config.toml
d_model = 320
head_dim = 32
bias = "none"
parallel_block = false
init_std_o = 0.0258
lr = 0.00429
beta2 = 0.98
lr_head = 0.00895
batch_tokens = 131072
doc_mask = true
Each number is 500 + 40 x the weight over its row's rms, rounded and kept within 0 to 999. Layers, rows and columns count from 0. Numbers have three digits each. The size before them is the row's rms in percent of the matrix's.

# layer 4 attention query, 320x320, rms 0.11, rows 163-191,195-223,227-255,259-287,290-319, columns 160-191
087:452492486584491431527486491506480517413459546496454547530504523500434579427491458484495549504489
086:400565444530535535469580571500496503528489502432481425516498529585507521498468458554495501487511
091:471523436550465461521504480571448479485489504523466551495514465435419523435458468528495507557482
082:521510444445472473495576542525501482508541563499562526485508589548504517531469459528481448570456
089:498524515503488488509510518461437469506499545544569585523531478531498501512485449542517506560494
094:536543479492538444465499492466518530524479634522528448544499445479469483485537509458445483410589
086:461543547517522592481536536493525464523484554478569504572545499488491468516521567516529542481501
100:519500426399524520513563502498574532517525489519447459523554523564559493489438487441538464507534
088:591466428508525566486508500439432472451535504548542556485471486436480494536545534522538548528543
091:455495533366480482547560487487492471509495495550499494486473484518519462532508538512517469541520
099:535451513520560475464523519422414542478539503555497480466497484459419490477499517458445487528594
090:582468447479495583451542495431482491390495508478575476509459499412539515457484520500474462559537
095:569481503519494568499516582543461459528468494475484465490399473504523522491402552458492538494549
121:519518490486527534513504511537504478536461558576554592644531481524410501505469424505515452473538
099:512525500521528474487507515457552505483553566447552454481493504536535513470534526432500537535530
103:472504488476485500493546523472527514519535461453512554481438476467467515476501499495515492508414
106:526569509455527467487481485488497550476579470474487497466485530501497514458473532531510524527488
098:472537522504544460504553501527498500538483509426521478432528522453498522534486492513485490505490
092:452546497518461412451486497505471523406532512532507563431468407445526544463494555440484546537503
095:524491485487486514511459482573450518487450528471481555437513624480517484511520525497430518572439
095:531568477482512487511489469524498518463515574490457522579559483461448485489478525512500539393489
102:506467464558527500449474446531406510533476547483531449397461466482579421538526521536470526485439
088:483501505502601470545494518510541499521491520527523470565492493462456467457455474442564487438511
092:470496482536521480467505479457460546507537548492444464564442519462448539519481451509500540424568
093:543518473511452490489501535532553506456470534442468472417483565540562529446496558492467482522523
104:487545508520459483541484555560554524509493520544485512506468473542515523484550485514455454479455
081:510539491497492519436470539521441445431531461491529479439547538535472477476518523479479511522478
097:497590452569564440476555493510533559468479537495549516526541431493484495436473414436438462460473
097:501532525562448510502505522518523500504479521506441475500476445616546523553486481498449502415489
099:440470536476532512507532569516505532476507539473489434465566529557592616477558533481474455482515
093:429500488444456518438556525485566465561491452415466450531535563542552553448488489441484500451482
100:477589510532477467494433477433495445461480502513432574456523520466450473504501477494507512556537
080:507518477458509471495524498557510535445533489451464520514518560505477568527493442492499497544432
094:446515526454512546468529497491498523428504442463492552474493514462511435495479491489463497464435
094:478528486555503489508452486506524452501513497496492448453470481473472522543524537512471399512482
094:460522475528499568558560569465504486539469539459536530468464486439479525525544551453469475465474
093:562473513491488460474476480508460568448529544419461502447528488508501470480471553454559510460458
094:519539521500460535501525573545516510515536521433431485465507498532442426493476532537486566478429
089:383580507552581518512488504528534486535533466476557475409505427537453559475519549425439459476474
098:577462582452505432492466437495435513430519479507502509490511490528515416490449499451479432482462
095:497468483514456614422545501437563494578489578500493479563530519564534509459544470585503482538560
091:498510452500542536490456498562536442583488461522553456507421420464528572481515561508488537414444
123:493424515436552464500544512502504517443451495505533512491468479497538511523490424505482456534529
096:542501461572502471481524549433531502469439513525512487497479524624563494490538604455528442401459
085:471442527433553518527495468504516498545505499436520517451480541539515492520474481420429521528543
090:513420506567512451514513542400475511557498526455460569544478573544502471512509507500517505447500
097:510504537492434510503462476515477503441468499549564547512529472495433461474471484568529534523463
097:510498506557431512540489524517498414499602514489531467469509532480513522494533518420549574541477
101:522450507503508547458514545449565513482414546519539489459456518522476448497569439427572553474499
110:520555423457519476485499477474523573459549484436503531497537455510513572533397537532526476496518
101:486423514484480556551467496474472433556504484480452465419439508518529495477533467486577517484494
091:453533503439530438553546468551530473499508436518494514507456436485557464455457494459525517474528
097:498570464520516555448495509531496535497463501548508450493514542486511464485512485462499554572557
087:454543458485502502443500526508460431459514525486453526452420417460521581524530507539497468553493
097:409536481489558430497511476587541494455513551548478476522527507479499485497542467553517539527566
100:448490516507427473440589475458463538458511553509518497511528479475431456522475485475522522492448
088:493518501472508492477518523489485569528474442534517441488510471570547529500537550528548467520490
088:523522474454529516534457544530496496562492413509557538496468506504454494562467446484474531516515
114:463502474513515529511538459553549524433525578534439441476490568539529527519538445521552514484478
122:445521513531471445433556486514478474555460453521495467543524497473484549548502526544503535517453
129:492508459441478536531545521454449475522498501509533475533499447453439531487467468544477546483483
099:458483468466466428462461522476524522544535497486498563487481579564499517485459476445434489554515
103:476420522514543483549520552483488529438568485578562543463540458547478516411463511495514530462489
088:482484588544517476538526512456541487508500501483551537509488550510549507506515525381555509466559
085:476558510530546512535538474467547462538518486515474483476516478476519462521530475356484497516534
096:496497443466503557471482613473467522476375541512472483495524520502497480507486555521524490431528
086:501468433536496439519459547486583497492520446508505495523547425508410424489552431505483474536474
080:500517441562528521471492477520486405455445528481414499465523468531438478509489470439540498457494
097:583413558447502473499491546479481525447549478535504553466531516493497523444460449483464479571465
088:493460593542542531458486470464507502476573504487455549511479474536524482493491462536456555518478
087:498539491465493507548489564559476505532571506477524419457429505540558497511459522435531501447511
106:488491489505525439501535513602544473508465548510505563484525450452450489523506450475531538483514
096:446477455434495437563499499476529529484538583516451540473441555502498444496424537445537513457540
101:515593588545533508448524487563524437532525494431542555427526462508535503498530530454457511483450
113:471500442506494534514568579469527509493462505485519456434450549527497527515457519525492489497492
119:481522507493460523502518534505494444579522496528494531510500497401490601488429445516483602520463
116:438427626503475490551451508429511573555504550484435460473521518491597418477484490434436484492499
132:517527504477483515490486537491470512471565546511482573478520551573538476419508524469481533582487
100:535545457488534486475450469528486444428472420440482468547446551528495530474475575469491484507502
100:493540488597441506432499468550483481495564507517435468445525544459534582513482447469521555471445
090:548496441496518441454469439578533427424525519542500468530450461530514474449500456441545492510539
089:395498415466481470473423551448508496459574545447476421530515425495459504483533467430494534506498
099:583480476395541563465512498483433463445473519453527520508518498518531531560553584432467422405544
095:485496522551524547375550509555554515509444564519505561514513562548527437467526454452491500453532
091:492481514456484472497508536489481489475515514511489473533501524448457464504521466534482486570528
093:471453429492521470575491484538506531528464523500463530561463502544465489479451484490454508530503
090:490473430507482587532544502474509450500548458453497504524507491520436488541484488550442457491451
090:383554490454501513528518547478527574463451531467522450464498564526611550466485452512556490547435
091:502478489469508509506515486484537515454440507486486440535479599522500587512489453510475482491473
099:537448466528479517423459559488537459418486523455513522451535531451426458527474461470471511570447
094:583478422467490482521465551550542448452526448437490430497556526471517523468490479502458469500447
105:542509514520519582535503405472513524431466434488476486457487449444508469555536515551412506479443
113:504504534491526516516533513442520470427552544501508519505488447458517490471502501526510541492553
111:537468540547571589514522537509472523534409554464538461482526495434540433521581524558500490487495
123:529510444489442463493486527485525535515473539520505518564517597519578507507448470499541505472549
112:599547465565476540518494527484443492511431569525466442446553443537439461499538558465518529464453
121:425517492536539435492512498473528483450515461580462481435482523454547545532548485506504476470456
118:491443476543499475457476484445474523588469519539514424536506434512498470467505598464471502442524
108:506460493546473586525560530432529459527533519457411483511527539450414504473529517540465498576522
120:581499479518489535523513575559404546521489514462506433490398445463568459484507559516452531463530
109:476485568534502544543478525484541566551585567520476536549542537608517508529532473525512474400584
089:489489454488579513507535451576476510480486497464501512453510506538513482391497551400421546543550
082:438485564503501513487501551523509457478584521438531525473509506467525486498506431440505542485448
099:498538488436453514488499510570574514494453483457526468466576465506514528482537572420455518531414
096:510545424520515427502457505637498505534476443490452516445515479426506473480499490541566532480444
107:514496423433441554522480547577485474533532520500486508497474498500539399450417476464509563507507
110:581534453435424484473521557556477492559464530498529520449520540431459478475498479491475495547580
104:485390478508489460473484467487523547462572568487548475567547438457480489459477462545525562500530
109:505508435548555593572486497437421451581503476474506483463363549530468524527494535533537515493538
104:512448491535586472493476509497554481515571499532461477551491462609526492483470451481521584466463
114:451532461479504469452463539452442543495560582451448517533495477568454503513465488378540539474475
111:533521465467505516451520608497559484517544557547515531482504482542520519479533575450465530473496
121:518472487466518493490537613489588466452492517553519501536481496457612494556561522563450545498549
118:426612526420466485436530504462511539520486469490530468507531552451408502546534474494533472506468
101:425534498511524460520485477516430588440498430465477448489490504513550513527455499590504494518528
113:497530437506539532497468499495493497469446418531507510468471449539526479551398522524532514479518
081:553521519472538500431518569491533453560448544541483446490517616511548536540484520510488511510500
070:490525541461492464538503589538577478422506591501552498556563523489433502493497386490509473471423
068:550526472497519578509538572469536508518467507495568494517571547457504506508410477535479511509488
090:450503494512475473474470536488498482466425479454482589436491492528461478513511448557533526514494
080:465491526516488499445548569456460477485542508428585513496543537487492466464547518473405458537462
079:469513476432464537482466504526457485495535535538533508599500483497502501502513508493435495493470
085:529549503485474541534518597545513555482585472468501477478437521450492465470556445494504485505561
111:520496557527560540509496594529473564562451598489491542492529530411551489483572512399504489504485
133:500509455421557518463529498508541470474530519504452513516471514581504483521472490508527447512490
135:533521488530488551501573490506494489504491551547503523439541401503443499541477434501541548459484
132:440543526494551483442511467430508489447546448598465541470535509484509515533495562478466452506461
130:526499462542544424477475516452438532511541501513555467420497524514458490503562539486469489498483
112:481449473473487584506544561447527419481475565438516497541450549412461483518472523501445498526540
133:599475499511529562576473553565457509616502467464477406449423472519609457469494581508472538480514
066:493529466376545527471597533426546440521466510529551482505471505466480528519530510493424458504558
062:561508521552483524517564564433543508541480552464571570443575540508517438455517556432493541506475
065:501510573509461508524510532504528506448494460471545557487461504504470514481557457479515489499485
079:511491553548465500490475511518512518454510532415507570480476483534432458514460511455507548497500
076:503488505511480482480533554533500505494504488420529565448481530511470479492476495496529569514483
071:482566565555471411541473408517462489568535441497381534489430417467520449489474554418441585489517
086:517555475482525435572511477458475579533481510439522509426508608425493440488494538482576503479501
084:478511534420509511509528512520462500559524474513579404541545509481504493426513545548449530530454
105:491468517545444560470520494505464455579534520459482458472368490552449441509484519428438533488513
104:535459476524503464468465466538541462491481487559452496525482427554494476493441470490497615499468
115:479525514480454510405486509512456468546524535440443538471525509542383491502424498501547546506405
120:518463419403471503509497614488554463443477533452503466454517544484528484513550518513494567520474
130:515555452512487453500529582498556529468433502570460438573453482503532473490556552559476533459559
135:486519528464497422441485550491499553542500506505455486464504540406401495504534501465506524498452
123:451479468526543445543483540442526506464469430464467510490457522533535546514500513505444491478588
116:499506476503429515543514460489470497538480422515532463447494454569495521549466516539512537522492
# layer 4 attention key, 64x320, rms 0.104, rows 34-63, columns 160-191
067:501472465454530521499585507462490520471449482413606455546493535535489476512511363446494566462471
077:537546467492499520436525483342482547564439468506502535497459434561423521504483583467550519461581
079:480509619537470480456479535499538485521475621510436542479522486478367483475491484458453431524458
090:504465594501513500515535459552481461570549509490510486518478510527469503468466463441507477462511
092:463554477497442499535470480485448546533455535505538501433483541515537474461564518450567489528500
085:499506489459504498479469469540438506461496459570474386558474529553504518466545540472494477401483
096:487507545484548478544538511539559511504495457466428576486578486532471453469488518458523449437526
105:485388537524443550461508529509501513487501490477555500501508445460550505461536469610416507473585
094:487554477496487461515533525512515456518491552496504479458468511538531530538520555493493511449447
111:508481458535455555473523529456469507432477506539456489454510481612438531497472530501513482527485
111:481544518537506515475462446398532461438482457536459525517575546482515504476508502546454490483439
111:440475464520519474476546525488548480459500518535462481497475491521492473534574521496372474509497
086:450485525520487466496534569508545448490557497566583474527525571421584484517509521493468497548551
109:503532504559401470490479488561462546621515469513438426533399479540583508501496531427481484444444
044:541562497573479534405450489431449486510454476437518452484464518501498507563461482471544553442443
058:460564540507481542455456546498492549494476481547484443504479468494431503493483465524496527491499
062:556456467483492548449468581485483507399586524521491445480479515483461482454512540478477516484503
071:468489460481485425503489557501520497468592470510535480467518499473532528507527496449524549474447
079:447496497450542522435450460497530548504522493514423530487494574484504502512508517468517502563590
081:531474539463554449417526454547493487544490495541475525432548509488503536572477504521520503589481
076:475528561599496477526534526419488500512548511522495491595516431455404401436565430490459533417461
085:545448570515486507517554467452485460546548473505440490538527494533438549495518494484444519445440
090:514532583495524474561483557476494487494467579482536486508454506488516549455530485445564439462520
092:503550453494510480520438498545522483550510530534516493475477535447538505488589507509479512495488
099:500527497504504469494561542608524502426454490489495570556497589512546459512456486462562531435469
108:581480488469491480526440544488477500552530471536479435483504529448483528484513590444472501544446
108:452479472537496445541572491524539529503509458610502330518494536447545514541534532548480506506507
117:574552522415524471488501569490522509583502550429521551491566533424464453467525521484475547440456
100:478563527520488503465577525417557515430509502533562535498510440492430538474495465503446559440514
107:483442479521478521515476456424488554448521510536447528457554460484513523475492456522478486531468
# layer 4 attention value, 64x320, rms 0.113, rows 32-63, columns 160-191
107:444462538489578465511544515487508506546553590466488516527529464508493525492471515505407497550484
100:474531473445439480454489465495515510550525542514560570479552525475490469523559499473505508510464
104:432476546546461462475532566524473481532486501473485550570457532487443530533437517453512506468503
098:460470510540536477485489459491549430474506532511503554539553448488499442544484494479543463420532
096:451478512455501460523482459517499463498446507515490430471483504473491488456548504487547494513565
101:531520532433516500517498567535405458450506484542478459472521493453483468540497477523490488528494
094:531438483491506503616465545552548534504507496560543468490489552520458530482525486407536499534531
103:516543486432517485569586459550519463508525433531553463547485559503448443540486506492510500518461
099:543535485460582490511488466465487527499478452517475476530544658519475460509488492507457550484489
100:507542430444515489482457469521508563451394537498510492577480506483461442499527482512483563483576
105:533532587524538467553502497591523517456556501448563534508474537516500486511475500422518535545480
099:484504572515553464517491539427460569524481462538522459507505522485537454546541428535453608486551
104:483451509562464388518459489441457596494482534479541534512492453519546454510512542550521442528527
101:455534472510511478486543502517536485484467517522461485527496508440460538489522473516416469519510
102:505487479501504512528505524500476567537479414532523497513502493436446494441426505506536504444485
102:525499485510481487510547522549526436517467519461567548381419538533523548425449459481531506482422
102:526437555539493495518531488510526475452564512486509507475496533456493488490486547531516547460475
100:500555511464555518568573456489498538586515496499444571506429442501451530546492525463438386547465
101:526489532619559482477481480465488539522464472502494521509468485505551554493537502526558496548586
099:510495541488477422554466474463544473504499503506508527525459543553409518524463543547534492479473
101:529495521455566456524498559427572490553557572474519473463525478489503544504583474523495520543488
099:507529477431500527443466453501508525492485529379477458493521553462496508456475622507525415513486
101:474528463570475493453539510503460511531536486496493479557478492491548547478484523609537548469520
097:488471511568476568482508464523558496498513476519465511473521503496533503501502462552491489493515
100:482455493560531520453545613455487470580526504505551481472443530515539483497471488476500489492511
102:485496559426449421502411534476529483466449521591436551505509488449549494557484456421505529496534
103:384558498505488470437474408513568524519544547421518493471543535505561526572509539531427484560481
100:581452486501507541508460487514440511535502480518530491520463451555459509455522506465553508475561
101:508504478519446504541520494510470512488522489401560422491547462507504487519473512469513473465490
101:474453515517498462476523463555436455492476479469466579442437442491467545473540525469431491486502
100:534492415414437449572521531465559510478490483453508582590474631450480525453455487453481451411485
100:559474447449533465565516519383525429523542492510452595460485554525513524521513484467523533497523
# layer 4 attention output (transposed), 320x320, rms 0.119, rows 160-319, columns 160-191
116:489448515435450415487457489445470538531509490521464520533562503460488480465490522542558522472512
101:517437490506538470439467429575506557469508504492512550444503534506467428582476506464511446508466
107:486546441475465486506520540491470529489589458493487445510502587497559499529468464472513482524526
100:457416506455470459564485481560545409490549491483507558509469399481505474520511506413564519558454
104:519393535472507533450529477443530522431528487457514548501514492493577480487544465531466477477511
103:484477470538451469521489477534488476480499482564506534523529489505503442446546519510492463532615
102:443456558518478514509456499571534482481416488500522469467450538529503530552486494502527502498430
110:551465529499458503525484450490520511481472456515634535490516576461501493501534451461547505498512
102:559496515487532571577545453587482490520475483526563516526434487534536458439499535535484501550542
107:475572448506492458474471469501519460508506458520488486448541549484458532516602403506479500508503
103:509566431505556511585563434499514517536520541433506512551514521534514501522507524477526511488551
101:504498530580478436577508502441508433546544465526417494522516431448562485491501484505499528491532
103:466486537512476493490516446414509511527512468524567487478513535470489498485514498519471470492448
116:402484570484479459487510561435475523537412456527547539518405464505427506529559499452454410490520
106:507458523556470395484490437507508537518499391551528524522505486509466466498548540454511506491509
104:513513462487417524496521557476472477537467479488484518459528567577499513445479503502521435443565
108:510507477478598526558518533523524492539575448429471449482469511499526478524503559495497547475419
101:562541523486575503513592462527473555556554566464539518527507538506418441485532557496495436531483
117:521529449458494538523561434448527536426567438512485512497534489512515533478521468449486512552516
100:516485486446522451538523459453466548487454527397514546513448509436539565469452491500523453610473
108:524491479507545519488552564551544533493466534469549433517502441489459428501472483519444589461424
104:490568499487458464480553568494530512538511483532532527471518578445477473419497580539474493464551
096:518515515539482493505498457512511538492478502528551465476474594521482472491388512507464483455521
110:559492487509560497637477526552448546541470472452545443479532476467491490486493489541538490486530
107:481485529577498476532507549516480443578535512525555466537500567511589502582516436445528489527495
109:510519446490481490510504478546546500443533504508473533520495396482480457504489449541479527453544
108:553495460450487522461452392495557535571536532539511572532553479499494555451469489495479526554496
102:477473514475484474509464482523512578495543536487432496504534512473519516520561454465461497480517
109:510564477489424458537463494473460442487516570535470540590548412496493493499504568534444496500525
106:529473492504510515435486482507509499467540437502442542517540469516473517552501540452501555456490
107:479491484494538555512559425528514596470483480468507511542536585469566425503508551513445524423428
104:512489473464555536482511428519516475513544498486465568497547509546485556507461439498500416570496
102:542491495546502535490494491534547543483476491497479387496447500493567506461442489533481475528510
097:467531492520527404475475484449524361533502532518528490490467512478500509464533506557446555480520
109:562509530551511498474516418479509487525440487503522546491472518455559532465483477463490531433502
104:485499495494474489528574562469507509484506536512580529448482440538605526505460441500532494461525
097:486466540498507546472458508594533537545594464583497458488599458471429520498561548534485520465470
101:523583488556480499492589543486513503476526503469470499495451504460592518458514477504473412540503
097:477522471539552546437535572534488509502461482482502531526549484507558491435518500463472469456517
110:517596458580488513449455542479538502529519524566545456536491462517453469456464480558499505502535
104:525527552540521455489485443431495388524404532471482521562524453471501554522450440481523522511482
103:461543461506485467468516531491519473502486471580502503467472517448462432486483558507509482503483
098:492448486518462540491493523489550498477496480507493502578523535501484535470542530487543464462554
101:516480433473478505438418402518538511544519561428522502498489504542514551535495532437504499491463
107:536508526507486495433432465496505444526454549528559588389454533501532542492511506371459614575421
097:566505510524566480517495511509522517531560494473493491559483469477507430512437496502512479445551
098:485467597580523461536437584549547439476465481536516493487449458484565526475519555490504513475476
102:442429561509486454470482489500463428526492497507476562550521503508449541502514659491471487484507
096:470596460532546472498485506491556515492522526459472493425527592578493503510574535521483490459576
100:552488493537491491473484529498569514513510500539481463477462511477486534502484512455572531514516
103:466419535499493493488452486528536486487512464500493490491578601447510459483458512442567499482492
111:497502447494465563470507484564535524464495538509501470417495438488485563536576519541509492493554
098:461454500514538466450484440543458518549536480496539525508507560524430515449431480452544464512509
098:534560480487520524535485476474563592491547516568521488437465501523562515472501453556506475498516
093:545466468469509520379565487571471459448567473435433492468527524573534511478457429497486514465448
097:450499504467536559473472577454500487462532519499454462523481540544504519508491509355489442525504
103:506566425509520537546562493475534525452512518500483473445494568520515443448508548533553465505517
100:505478471526472518495466430457520548510496450587479464549546494442516516510576504515452491496479
110:502518450546471472543527471486533536548527470501492468438520555504490437550511490515533481529524
111:541525521519479461507486529500454559558525484454530436519519478499505442562448468477463490446519
101:505542414565523490540417536527528435562496531512434511483461515523508471455508537541553492441495
105:512469511482438542533466554510510538458435483536474514475519515530494482484565508489623544535492
110:473568573491495459496510544473498495516481515450521495427470437538528498496483491496555507495512
092:526477528595523484501420451492537467542510514601474434528478480534527493492504516558521404494534
099:607507514516502459556510485503498474416623526520504486525512509505411527562492506459481411571476
098:544576465454405529532502533483529490571467484539485543419502473495466439533497488500515552489500
105:509423498559491424505462569509531534507459496429546464490529464501469534502506559527456486535494
097:530506535493486523528491574504529515473516503428494523528516563515483568533505483500439561542502
087:457568520543520502500536525463482508489438561519501559503538588482507520494440475522472501523582
096:486519551473489476473545553499487536461468523447436494438512456476517473532476513489527544511461
101:508499530549538466543532498490554536528485518499596520525547516458514503440482439456459518465508
095:450470473405529527570449450526450483540488511496509511498464506508525542528522487498499518526476
102:502480441452508524543499504506520532522481485507470462440537571539506518493546484571514521465565
090:531505481472483586516527480461559444516491489469522473539529435469413517442408532556570498452496
100:528512481461490450544497462633494501550595513513529484561459487526492498486394539512476463483504
105:548495461473564524515591446507476616476485521495445473501503473562473451457482472475478533528518
096:508477511491504513504623556536504577523493500529496477521546474499503479521523467578513478487559
098:490489550495506511513537455526590504493477452502560489488393517451488567537541513510530440490523
105:515529432493505431461499498509432513549517498508513463491500577461513485524518476561518485463464
106:513539472431549519519580513483552493465503455503451477494520513444540507459469537476519523456536
094:454489461558487454434467488460506459511515533545533476470539484449484533466432482477482519569493
097:509506515521488475491398439562495430583466551501492479576447409480460523551512526551501419468457
095:560541431535509532422500482494512468499455508455482534529421422554462525543520465530522463566535
100:503473526445486516539503410514523489525526466487494533504498577443504497394447516491525527431566
100:522563416499463472436523533498544539536500476490463502498453521505538559456556500530466484493580
099:468483449441497498506508556571442436501416474508482487539497497474420499497526536531559563463512
100:381458485516520481545512507418542438522487453495484494545504485469500472621502501567549527510440
092:538501511495481561508488490511446499506567496482512427438483547528524483508517478490541533508470
106:456517506490497484417501441469449463479431541460492479509421470454520543487544468470566478494480
098:534458501518504467487440494565553484456494557551423507418473577489486558473481462531528478485486
099:513559402463528419438551500474451501502493532471516538494501522542550493516458466502503455431503
093:474512519478545482530490497517537416496452522614534530487496498535517498507460515534552510493513
102:529490519522450516509549495545534438536473473473548428454546485524501438495521500536533549476528
104:473447517460511512461525508554461505533481510546587463580459537449473592522506505512476473450528
107:503481475520507485518481475562531520537562512564431465553460535410463556486459509524439463464447
099:469470525485482532522448575503559430495444468541443505473441517558529489534483518487496529486464
093:530539425540452507577515519490469478566500518456463559508451460448514544468582493515479505529484
108:546462496488447532577476498485526480531484513518519510483514425491534545529549498513534536545516
091:446559437528479530476477455470470505481461487500472531465464513498481579485511509505461495564489
103:584514531546438535505440532488577467504479492492492462492480481534495492502528526483538497445525
100:558535451545418566539573535518509433506467486441532527516446539505524484442493551555507507582497
093:470468554500481515515434458496475559483511464567500545468499472540431566467554493447544522529424
105:510521469432511541520542473582508526527522486541548472533521483438453552490584543423517502482488
108:473461468403480465463509483490497497442492492474482523448513534538508506496461483484489448471488
100:483489531527479500545530464547508583538543543483476471505530542458490432459465479467539558578490
106:487529504467463487487471482470476521491515558519482520551464522458548465465469518496490494503518
108:462552503521493462517500502470518493558453467534471522518492484543492427442496389591487607476481
101:479532507459580516456531469489468509473494553513464505491527439473515461633491508463528519501490
103:518577458531523537563546487506561483410489528473462523567569425504528505571539451516478492487515
105:500477410526494553487500480543479416481543503513483486481520524590492497533436472465511560511530
096:534538501503468514533519460444529516467516463476493527401508468511486476470422477474507482541500
093:482469547492497493460529437574450429416540497579536486483511574424544478467503435522507473519514
115:489468575550515502524502440504512505517546516518482502497447531607546492432603419460503518508504
106:522418472495512514483510469474489500498448480548529517481587465510499513515514479571465524499544
102:481488572403488520496605429488502482561440508419482498464510486509554522516568480550484548542443
099:458482531505452385572470527498491512532455581562437538533572551527524482581489415406485552546513
098:445423554398505495581467462474486422477530528492490489508453445447553532569533527454498490523483
102:538463517485513556468496464451477506484569478447463497544516465475466488597522485489487522436490
095:514452490495561586527533524505457484528465469530531496520531436441503438472493505567555514482509
105:486515459514446415518547568443484531520525478503475565559487457485514586468481489525506472467530
092:559510457507501507479426466541511488488529470519500447521531457548457497514458539487478508469492
100:535502514481480527528538519458448570485506490485493468501513473484480473490466571478396515478509
105:487524441486498464563403507511502489408477412455505448467477498456515528464507571486480538529499
105:484467490411561483423483449527499464514526497492392498555503395515478474455547481570525482559421
100:475530502461447448507493576413483472560502445526556527461454486502473512508531464472501505580468
093:473519399499537509516505469392527481491572541516466445451494462457435553526465504510482429520487
098:533495534510483448466466557550583511522522505460518486555477494548530507471492550519510533535544
102:441531480458513483508529497472499464475504514510516527491513532456469557490568496456507490526579
102:501523591535502573445545538534514485526499437485556512517469555521498500531515530561560542484476
109:490463565531539583553471488578413516453566480505484516482547508459467508474469546489525461524491
100:513472510485536535555551500557551504449537560544491468483468482534446482486522475518471484497550
108:511589387511468552530482488530479475538427434446481408454513534528468506490442512537504476487499
116:581485463540534485453454504475393537423460421499473500520517513522549491563468519441550497440466
110:502497522503497461527467518413504419581521499537525465542464511496522505493528578478490523446524
108:522486427531445473482455452513498544491566397433425431473396435561532417471526517524418464505494
100:456468496502576490530460527486448456521501513504473533534578482515508461494498499446465472462515
098:468480535516558505490485475542514530508511465550547481496480467517521528533536541474524485469493
096:443442524490525513456526558442478551567533459459501512452512432518531503631555497480498482522526
105:491527441535515465482459470482452498500516530465494453476605465550460503512472457517416503550509
103:508548499525475459508517549547495523452530470560448490536505464506505451527504455546505432449539
108:475573457486463510444463544496444464421581526511454504462475527579452533482515496454472434486561
104:420526469588518521487473499514466495513541542554468572460536460536446512494502476513573479476455
103:482468526415543491550469443546531516481476450529412455500527447517547469471450452520492515515479
095:526488549420506505576440512448468507538473502415570472487509455449581572523530482513528514510533
107:472541400506483472501514541556486572484563467498514494546483413498505507469490506483546453481479
100:493516521557464473442453519438460436549508485442533484366413518548512415466524582555526527552440
106:500490511503534519509500589535520459413508536526590432481481482468453500481493484488528507505454
101:503570514515526596489478515499506548521477469517497519440438563514505412525521454463486525498455
110:494479570524473513469520515548476425512509504568496590478505574546476472601470453431508549503529
110:465440525551414475538504455519515515528504471494562481510452537558525533554474464497444484500514
106:460502517505503538472463485511494502473395528447543531507456511561545504475506530499530501523556
107:462531464515574478487536473457555527493453522515456536511581570531509565491541528552542539493513
101:461483539451412452507492600568516478453503537523496515483530467459510485519466516511468553549481
102:524517531501472535518501479502468506430443456414557479489512598431504508524583478493576522515468
097:449460552465541519464557512536492511453500589471495623481487455496340493490454532472521503529540
106:507536471480500523463551504444551506509450449459434538503441537486557475452464589431524517487489
099:451442547541614512519526463443528484485506547475488471507486485481531517572474460533438472605568
104:562557474557550407539425519469537559506496449479428536471530561594492422429512555551504489437470
102:515536510463521480490565560500449513482474518537466505468429483546516481561507452521519491475543
108:534511583457492527477504554509479516527484484461531444527551488423460465493487447539492494427554
# layer 4 MLP gate, 832x320, rms 0.14, rows 0-14, columns 160-191
107:475550459480436559557472514481447544569545477511499559550488522489508482504449500506483524454477
102:524454490488508464480502491507509458530551513508478525517499498562522471555470484490421484442504
116:506441550480575508520472460413450555557535487556495484611553571549529475503514548520573579494495
099:470525483467460468490503487534397480507568440461525451618492487553450534440480549495490533513476
124:498512460474474536521481463499456528499593453538507446554503418419471514394456472549512536544445
096:464515492460412490550521445479519456449471525459460528493540553494488498504543448477390492499495
097:482562506480527523504465551485484489519572567504508529475488514501531521510465438557492474591509
099:517570542417496498520529481446528433445544575539498515544435571480464500501480527391488477477460
100:462553501501562500493516536517513464471515504487517450513541560476497534462484534482498501401480
104:510512514559515542515506490554534536492511541504490448509536475508481487511494493440548473483439
095:552442573479457522526543452573506488460483505444516563522427502509481465538487521582508453457490
096:490447475454529493546479516449466485463525479490513491532449527476504498576500531570491535511483
093:504511516518532533463463525543471524551478548414448491522471493513491476527449507366491481527511
107:498495486481547511526497527564529542536503513454535504516498559436512507476557499473503459427456
089:489533519492475467476542527495527379487564482399491406506469550637531478493504518494515441461530
# layer 4 MLP up, 832x320, rms 0.143, rows 0-13, columns 160-191
104:498443416467487488479539432515518487565493439471388551495489505540454506492467467521474577460499
094:490538490514455465486558534444449514472481608468457537476586504518472512482530510473518380481586
107:461533496499431473496522510504513539428521511571445563489487515522447405446503438479481497422579
099:438481538413443505454504554453560465464521504597473468447557521499466502476540534548555402411538
120:464456483476490512539469570550467480474504410471519506554558501471467479476452504546496490520434
096:540426530525530497509474505571464438580481574556492506494487517436428495466515511510499529507514
096:456527468508523586528557481445444522471516502482483517490430524480462495534422491538532487505467
100:526466502500515463473569484505521532526510498560438513508478524469486561526522408545465446506525
107:516515420521527540506510481528405547512484507496535548412570401497581574503434505453483513580526
103:514423512500500507539471506576575500588506485487490451468500485529521537470431449459534558437492
097:485528445505476492425435553493517460577546502528543541510433513488458479543492522514569461519566
097:496468476460439501492489604522540524526498459455400531394484505468524505489520434473454528454509
098:468582514458522499477534478478475506422461530396443551486574481512478541501479474504459516560471
098:498523602535485500502480506501491474500508456539447497458445500578485494527523538522529436506468
# layer 4 MLP down (transposed), 832x320, rms 0.133, rows 0-13, columns 160-191
104:520491526480484446494530480501512530496518503549472463550552520487486432486523518509457518518459
107:553484530421468445505525473534404485541468521525569421505483618519515485524485469542493559493505
106:560513542535530481500553506461498481438465483507519480496563526531512482475494492458565465472563
104:479507479514555517412472475519496457523545522521481463441458546454572443474511475474455604443507
096:421468483458529526510502508504537529497506516528497534547556523517550385530534472475469501522507
104:534490504422479504543545519497495458553452449520452516504498486458436594515450496528558484508474
106:504537457487459457542489489481466443483530455396516497555504510512507458524538525426528462513464
095:475495443512550504509524514481518478538542544565504484509469499517456465463475599528501504505486
096:576544446529456485503440443587536545419509536568542503533479573456499452465581506557497533569554
100:581462529504453504479497418548567479501535437559444406464486510528493526443514502464505516505402
101:493574471416509522518484462503465449587524552464504462489462494472554520443539503502517468510509
102:544511547561512541449570536489462535460521572556492558509519528480512440560445499498503401509554
099:558452503437431401475501412482505501456444439528540507491476552481493500506533539519516535550505
102:529525602532440480546524596515556487516521394474380558567532514525514564504487521556537438492474